From a checkpoint of a small transformer trained on Wikipedia.
Size: 6 heads of 64 (3 for keys and values), vocabulary 1024.
Architecture: RMSNorm before each block, rotary positions, no biases in attention or MLP, untied embeddings, normalized queries and keys.
Training: 730M tokens, 5568 steps.
Each number is 128 + 32 x the weight over the matrix's rms, rounded and kept within 0 to 255. Layers, rows and columns count from 0. Numbers have three digits each.

# down: layer 10 MLP down (transposed), 704x256, rms 0.112, rows 300-316, columns 0-127
# gate: layer 10 MLP gate, 704x256, rms 0.114, rows 301-316, columns 0-127
# up: layer 10 MLP up, 704x256, rms 0.121, rows 301-316, columns 0-127
down300:082167142104186159115110076063096137164149156147143172090147113170101125106097117239118153076148108130137081193083081069151124052183148085166163123083081175092123086052106169080131115161115163088143118085138177146110106134163161170129135122099092139104106171130098148092167162153107121151106146108070129128088159136144144120099137058124098102139127095139033109113166100119085053041136
gate301:138143137142171089161115131202118106141113140091180044127153145059159096130127198148141107129125135212141149112102103125165143136076127120127091140127071186166144186081137135128172088142121108116102135122032110145129104172127102154110120179110156147148060056099182129136096135115095020140179137052113148131089098152194123004128182194101116191150136148109152096152159184192095118131107
up301:145100115097149185183126155152191172116100162090095153147131115160175163134166108110157160131113110155123168142131163163129165125075109171133140075129120176160140133093116146122118180146161140152128171083104122081088128189131103119170098129080136091122103122119171182139135118131132149147170146134101171155130130136109140053158088142178181201156127142120111130040102124166126106146122
down301:153166103143150096136145166131114132091084083099228073134183092066189157156157135090079141101135122138102165071130140152060117117136141115136147125197119131151134111092118106117137114128116157188143107079178137076160123166135143121134085146143174161149083092079094107116193125137171161160139144193170127051120128131187153196210176141063124196115119083058134041080147157101160077117152
gate302:148089153092110101134113114182105167143103102169123092102101094104179110136129149181192135137133110130110129166147126130138169156135120087163118144111068101142129105102146068119123142164121118114183154088191164148143108113096146153132178129165178083168165111113174086134043124066155159132085135117180158140182103163104103086171161112146039135177109124191125168147170108126141127066124
up302:102148090104154188112068143153135132091101140167072130145141098192174125036087131186084106092144124097170151136123081173125094121064158147123130129084160136141145124124109124131088104114133185082123135117068104101083138089173142141133106105124154162091127106129118105097149142157099114084120091078140180090093116130174156055138097063190082094101061156148139164128131143097135190151166
down302:122074165203128145154119124134091133113068168111098139108105091129108105165129084126124095178126065131131117165145163060138095132128136151168122075106216118157127148175157112136132134104172097145105063130140166168105180138148124120178113108161134159137105080150090086099124164073108112127098126137135142105141143149082056100097088133149089085145123154169165149146151147163129131143147
gate303:138161093107130144089155130164119115122187152133111131153138043050087124160121103188119161091076089092076166124137116151141098120079127090139076061075116134109139146155125183142154164178093140134117135154107102121110090120158118071084112145157092099116115110093160112110147148200122122125146042105136105159130095147147103128129119155182129110120128150177085134098137152137110105149108
up303:128132085174144132124136130141135164147115140145095100090130164161117134137130123131122115085162122103165160086139111128093152118133118156081158161097152146169196142107101115147147091088185139114125182167123125088133118136086111169057097132138155119148078169146151100115130068102096082154128112163139087179103154229134108138133110185113119106146120142122138143113145192104142085129098
down303:121135163148080090158111162123091075154150083097154112101139148120177087125079121127132074100130080170139126132141131094200064144089120164157099120115148108127086187132088085124105170129134136116081156165119173144156122147133138101186125157134146095180121071100100141138077095121158115140144146128172155117105125080120110099095156131159111176104155166102039229117117173079136119105135
gate304:126101120124155114124117180144135169078111146120098114143111144089116089114117117091142116116103147187111180146087112104109133112101141168118146110128174097140150135175141162107150120119096167091146103117100131173180111102106102101109090122168145132169110110139147116127103135134128124189159107091092128121162143147198126108099171165128183123129138178142112154086155110088101147140077
up304:075115135107095135159095057116138124121092127172145163116123181092053110172154110120133123158136107170124118123186143077155122058121116115141110164116159137072136101122137146153145079133184144121159129156078090086122113122046150118108123111135151104125190079153097211119144114105048115145154148169156109100151150146138112098166168152151141179147115105108115161161135148126126117094104
down304:146154136123161170145192107104101134110156139088137140111145107206108102097091141148114112140134127136114103101119185137109096122118166204147146093112089089113100182162126133137144153125126090180153147086167153125107143145150086152136165144151138074139098124139084130128062093112157141126152148096100112141136113083101114117158130124133128115097155096144122063126095109167111093082159
gate305:163115093105111124136185117125106123129147117107061087111114090151134132161123123104222151196109107099144137140074095104147157136130104144141097144095115091072120119129062134081123159054075163144098221092151145100152121164133114126125146144090102139139113069142101081155101143166170126072161133100118132094124059119170206068123133086112082105121161124125104173089095127115120129094155
up305:158176099116070116157111097146111175148075160110175155187108127153127118093160127075161124142105142139168167143159133060124190141127119153143135102122218073130137127142096161107057158151107149169103121165145190142098155131128065134111153145140103163097138126116127125130129161176100120163104144140132132117119104037202106149089131162081107088057100131112104136122172107115094128185106
down305:154124152118066122094115138095151101135095147177154133092145124127087054138166085202132163110148111141075121150090105139189061075151166093132079137117092127162143160148162080163150109152131128112181126097111158094103112135222133142123115135083139174171181129154135117154135129095123140154117162087176113143147141136087136110120177137091106120146162131143132113165092169165116099091143
gate306:183145136069103091123115138141133116174143067158097121100139138159179139096134165148147159131052151106088170136153091137122158139173197135148137104173201170157159120169135166075161090119130170162093081046143106151122131103136133168092149181137174150110150138105102085121121130155147102111082127186163128070101086145152150102113115104215138165083130128201162162122138101083131169113202
up306:128100145079135137194096120148172149122078120133122137151108086155139187103088114154121149169077148147158205148157132077127129106130149080116110121100118140149112173128097115093176090093093107125139161102104152189145114111101112161064107148165103097198155148122154128101126106113098176148133211142117160075144144133102153080115138178188098101061136175095158150161119151100062155104115
down306:112097118172202105054128109081088171085156137152076155081150156101153069161106161104093106074180072148140051094149098097135114137131125150136198144172106122118101120122118102129117116159095092061134140129122176083148094181156149066162114069141113135123132118150103151149076124107130110141166092119094071105125133172119129141182130109083079101101137062122107100104115069155073093130147
gate307:150101085147130116128133102129087154062095181185090192098064147141120103146142180117122145123139108139131145147146111139124169182097187073126125145139135134096158170117124110065192159115152199171095151154072157147197166094116123097084128140112062069106150132117148064122075094112147164130128076199152133141153105143152101107158122150125128078149111113132096121141146119122091171142134
up307:155113139122118142108127158100092129125098132098136129161153083130189121157074161123106097123098092103166084190167155141106155124082120135088114160149121049152159120142107113108148117147062153114178127084077126156037178097105110154148125122156097104148091118092147109130124134129168171152126186144117135116107122154088096198138133156149157121117109157139156178125118148138090136207180
down307:114118131174129143124122145121155096167158095097116150117071166117128145106137126136079199180168104183141146142077162114165144125163127132074135145061133190136151199180142070096120140082149141110127106186160082094130152102135142084141172122138112104152159052129118128143111104052124066108143091109200104122100136098156125137062120076176119159121107093129159118179113091121166144147128
gate308:132089185145144020135160058112068133177126133135113118102118141118137152052103120195135142151141133117091124140123137132145123171164135132155126183120138147139187139106150087146132111138134129093170123124125075106092148169062133150070150135125123126154115121154139160135124165174089124133129111170136124119160144206139183123124087104166131103177156108154123165100117147102155121126120
up308:152139151103147145091113123130150111100102092135078149129175145094131146072145099112131105090093133102140174181138156098070124107120131178111124150100159135109111108128123165117176157194167168213167144216113131092100128175095050114125148154132154206141092123171066133091112111083113103095156115148144174184122145143170106127130068153152106112115092105123093135128133145101117133129145
down308:145102162110128145166124105090105133103173119118113163102107112153115072089049151104132099089109147110153160138057101098151089127151137132116117136165160124118157107141134125125155079164186123121108116112119167133122140114116157160158073198116131115096089169166101136173198129160116107165161150110157134147100143068084175099149094118093111098162174112140067051118140132166103078153183
gate309:118089130144124107147072106190128212150163110127063148161131102096114111121131195083148168088148143116126186079103187178102154153139135116131096157123118111129127113113121091116095085121091155092151138096134181139132100137155099125151184125127161138083088168106160137126102140147121131158136076120174080098067150153158138114153134140152104101084183220193196102147139191133124171170094
up309:119153163143104106168150179154068106097143150064115116126143111149138094076155089123144127125193085170159160103141171163179061081174104148119106105144171159135150187150124145094146065139174238091100136167173147108125144143118068113160224161129135165142137169159151101142157121111114111126090131076134099099114098153145107159129146099151089096174127138124100172104077144069144108114136
down309:118142137120119189170126101108161057132183145123096131106164174167125088109160128167081108068060102120149123080138204108107093138098111195162102142086097111175161136169150148119157124151150152221125182089110118157117112048193143134119102128156080124142174119103171149074127142111131130118125114155118143132107137143101117116129144127160138153138064168097121176166123133110133172083166
gate310:059118128152152121120089076136154120152084202156163099135194137152150108122166179102130116096138165143124129092106117116150176094158116144176091099103125091173116091086135126042141126159113100117124081112101141186122120168148068149165174177162118167124111092125118181084113087072175154110158094115063151180106110096134100126105147168161134178156124124053131156127083123169080136100136
up310:084139150095097158093109122128050140154139093145115147087137152192135096104120130138123124135105145116103201157157146153078133112122073111147150047057139140095128099167113157119151146108160071121143103139181114127107031083184150059134180059134113156124084141184053089122087121141123134088087109123152160092214183110149041168170171191193133074132145104142152083147164117153169117090109
down310:051147069151135104160122100127157089111152128113092130125078111079179098121148168154126110192074147138200117125178102189144077132151116132232161159126108104135115129074136129170136112164071171112110132151115150079135171191097117139155155133103171150139101164124152142113128150175223123155157172098123170141102127043134109143136172097123119110101106121182114138126139098106110170099180
gate311:147109079107078110104133094094123101103138162087095110162203139116124112121147154157099141091168111114114125100127125120151149088138094105127121103137133101098135101146202141126163138159113111085079083108121143109183143134142170165095102145110163143175118168144118060140129142119133118092154167121192089159146076148178149101149062154139106137144110203135068128168165062113131130126076
up311:087161104130149153128143106128178122159172122165105128141131173111072137091151118095181133082138131128148099122148160059153119084124184173164130165139112083159153120125087146117073050127086186144114134108146153162155076200119103147163194151042182177191138108089174155074140158137115129158112130157177103101092119072124093108144110125130111136133133117164088145079096145120109118173144
down311:122119103128080155123141082101154144119140177127154119177186193066174117086133161101122155095154130148085158128168175124114080100082107103164116119138165091147126141127056111117154142096086157065125136138115154110111131094094132156139125101044131109152152169074181186130169142150107141094156154148132153179121165117150098159131129131132126081131120123233129186132102168137255161085184
gate312:097107174109108170121145148211045142114089202118137101087129127106168194150101125141102121181122128171105193099137088192112157105092054112150103102095162128170165152119101108113079111132120065199134072065142175191179100151135124088142171160114082116195098119078083078088160098102108164093163173107142131099152059140072118129168127156118154159100133140102138140147165201186166092191144
up312:079096097101153125110099089120134108151196054094098166164075230168078106113138177131172095197054211187063081132133085125166111171104159158106159156168130135139139096091043193139171061121123199133109189171105162073115097127060135127171164131159131073107142185151114084159094137156162140044140147091108132135189135145134140100163133110130081166139147136123177134123142115084095187167157
down312:116067170111123114135085108178100171167092175146160122150139099198141095098149104147169163158151197145122152126060123125139150152180128093166130072114164143146126092046125087116130125114136155109153109127139165192146127088098117156101160105181169184122161173137100113064137074202116119160137125113147101150098189103107123163127152166108165181104150203130085213170128112125174133089158
gate313:150111117088155090143146075156097144112156197133115084097156142159101117111204130119177163104147142117138118159153157132103115121065041108117138110136118111119075137112115121111131082124193137165041130052146189157099171125162143163118131179145142110120126106136116094130133089113137146119158119150135103144137114135140123137162088155076143104105115104110151125224184121145111103175123
up313:125120098108138101137182137105084114141175119086055064142122087113182161138171159064166165169114131160119129136120126114115107201171157128075070078107158100147166168091130115146138094128128178088126113143099163142109159117128212129123128113148070046104169152169137100140141126126158128146176118169132081142074115132124124128184094135165133151176127114154163149203103122127134120156185
down313:141140158119158113162149145098192147080153112086151146139139191144146130149228157098145198130131172117158133130175179159183121112186182125088159131096127120112108124189156078104104137118118125076096042116108163078137147126128145114128146144138190139120143138087073125186162045128134130182120123156063130187081094154133118095105137154096062116174116137079143059182118130124087076112109
gate314:093135166108099091117135185174141114135144165126073124098137129146155097109132119137147158181160119123132169012124117107115099144139145122151138163163112071179133121155115160125183148135156108142167143110071161142137098142138110064078146105171116078169060170130101079076115158183100172116127101141132141120146136155140116134172150099087145103121098080165136153075110140153112181157123
up314:176145165111154153149143142175149116119124196177195152129111124057113163085152120191147114089141117118088172186174129098106093114072119128131136109105096147134172170123087112126148203160135103223101078114113126123078145109151136173124112197106104110121087139188119143128138126141105168128109124147171143145144097134163097155173084165147134122093121097140132086202145082149141110124151
down314:153087108119169113100149150132126155144118097128098152163143087128098160170147135101132058169107178144135116072098136122153171073146156139097073134159123154080134116107100119143143116113103123138080135167164127097174098090098141070133153056134094147095128134099079142096094173088090095188116141106147088156091175173082112081061130120108116139111153146140103165058122165056164121174084
gate315:119100097191072147153167154130126128106145155120124107094146140096120059096114119107170128129175100110153177161100055116142157081166117093167155047165107083148108164123121168174119146161098131095119091097104096139068143079105151140158129136122103182153102145117124156076114185136105148061125131125104113114152133145100109089130174124153139199110133132122155113096216088091085173137142
up315:130120122181148097118098126215091139099166125101112151166143159124149120072148121155054116131097156183099101064124184152100170103009119147173133081084140119146137121110184126093094137144145119171102163186065128125105083124148105079090162132155132075068109166084130119165106091112163081163131113128118104153205129149178131142152110110112066061147158116162189108126146122100189150133120
down315:171126109146098152095128173109114060155089109152147157147120142140094137104154179081217130136124172116102170087179094170141134111160101111154101080142131107158072104123152118089140111128161127113145131130139163178145127108126081110162105156128135186118130177129184128141191163183110158154131149106167121116115096080160108087145098148096096140050159123170131202092177125097153138128118
gate316:133153081147087166076149076153139166118078129127155111133182067158182123144096153104153149156075128185071131112086101117092153144100156116149132146132158106070138078103138091148145099151107107115111105157155191119056088179124077157114123109099060094156137050115139116124119158180191120111157135095099159126111135126149076129171139129174123161122106208138123151111165127174126135121101
up316:140125113060143143107134098154068181105081151125131173137101191066132189158082082168138130232118112157134151139169109129069108189115166165114163161165120152063143171121128174155184159102147140145165098159160158142100101120044175152114190083148136193129125111119108131061143128082158099148132131153127163124113181131222180130169082128128150165118154173128141146144155132143165154091137
down316:096166107066116147142132176141121161093114107201114146108085128097098153130052066137155099090129157188177115113117130132140117140136060150160088164128110145132137155160145128147136179145124117144092193124159093124128131112137116119110098081095078062065117113138150152061148125124144123132117125090106186183122103121108122111099068174144170100159141158104147127140182119152110123187109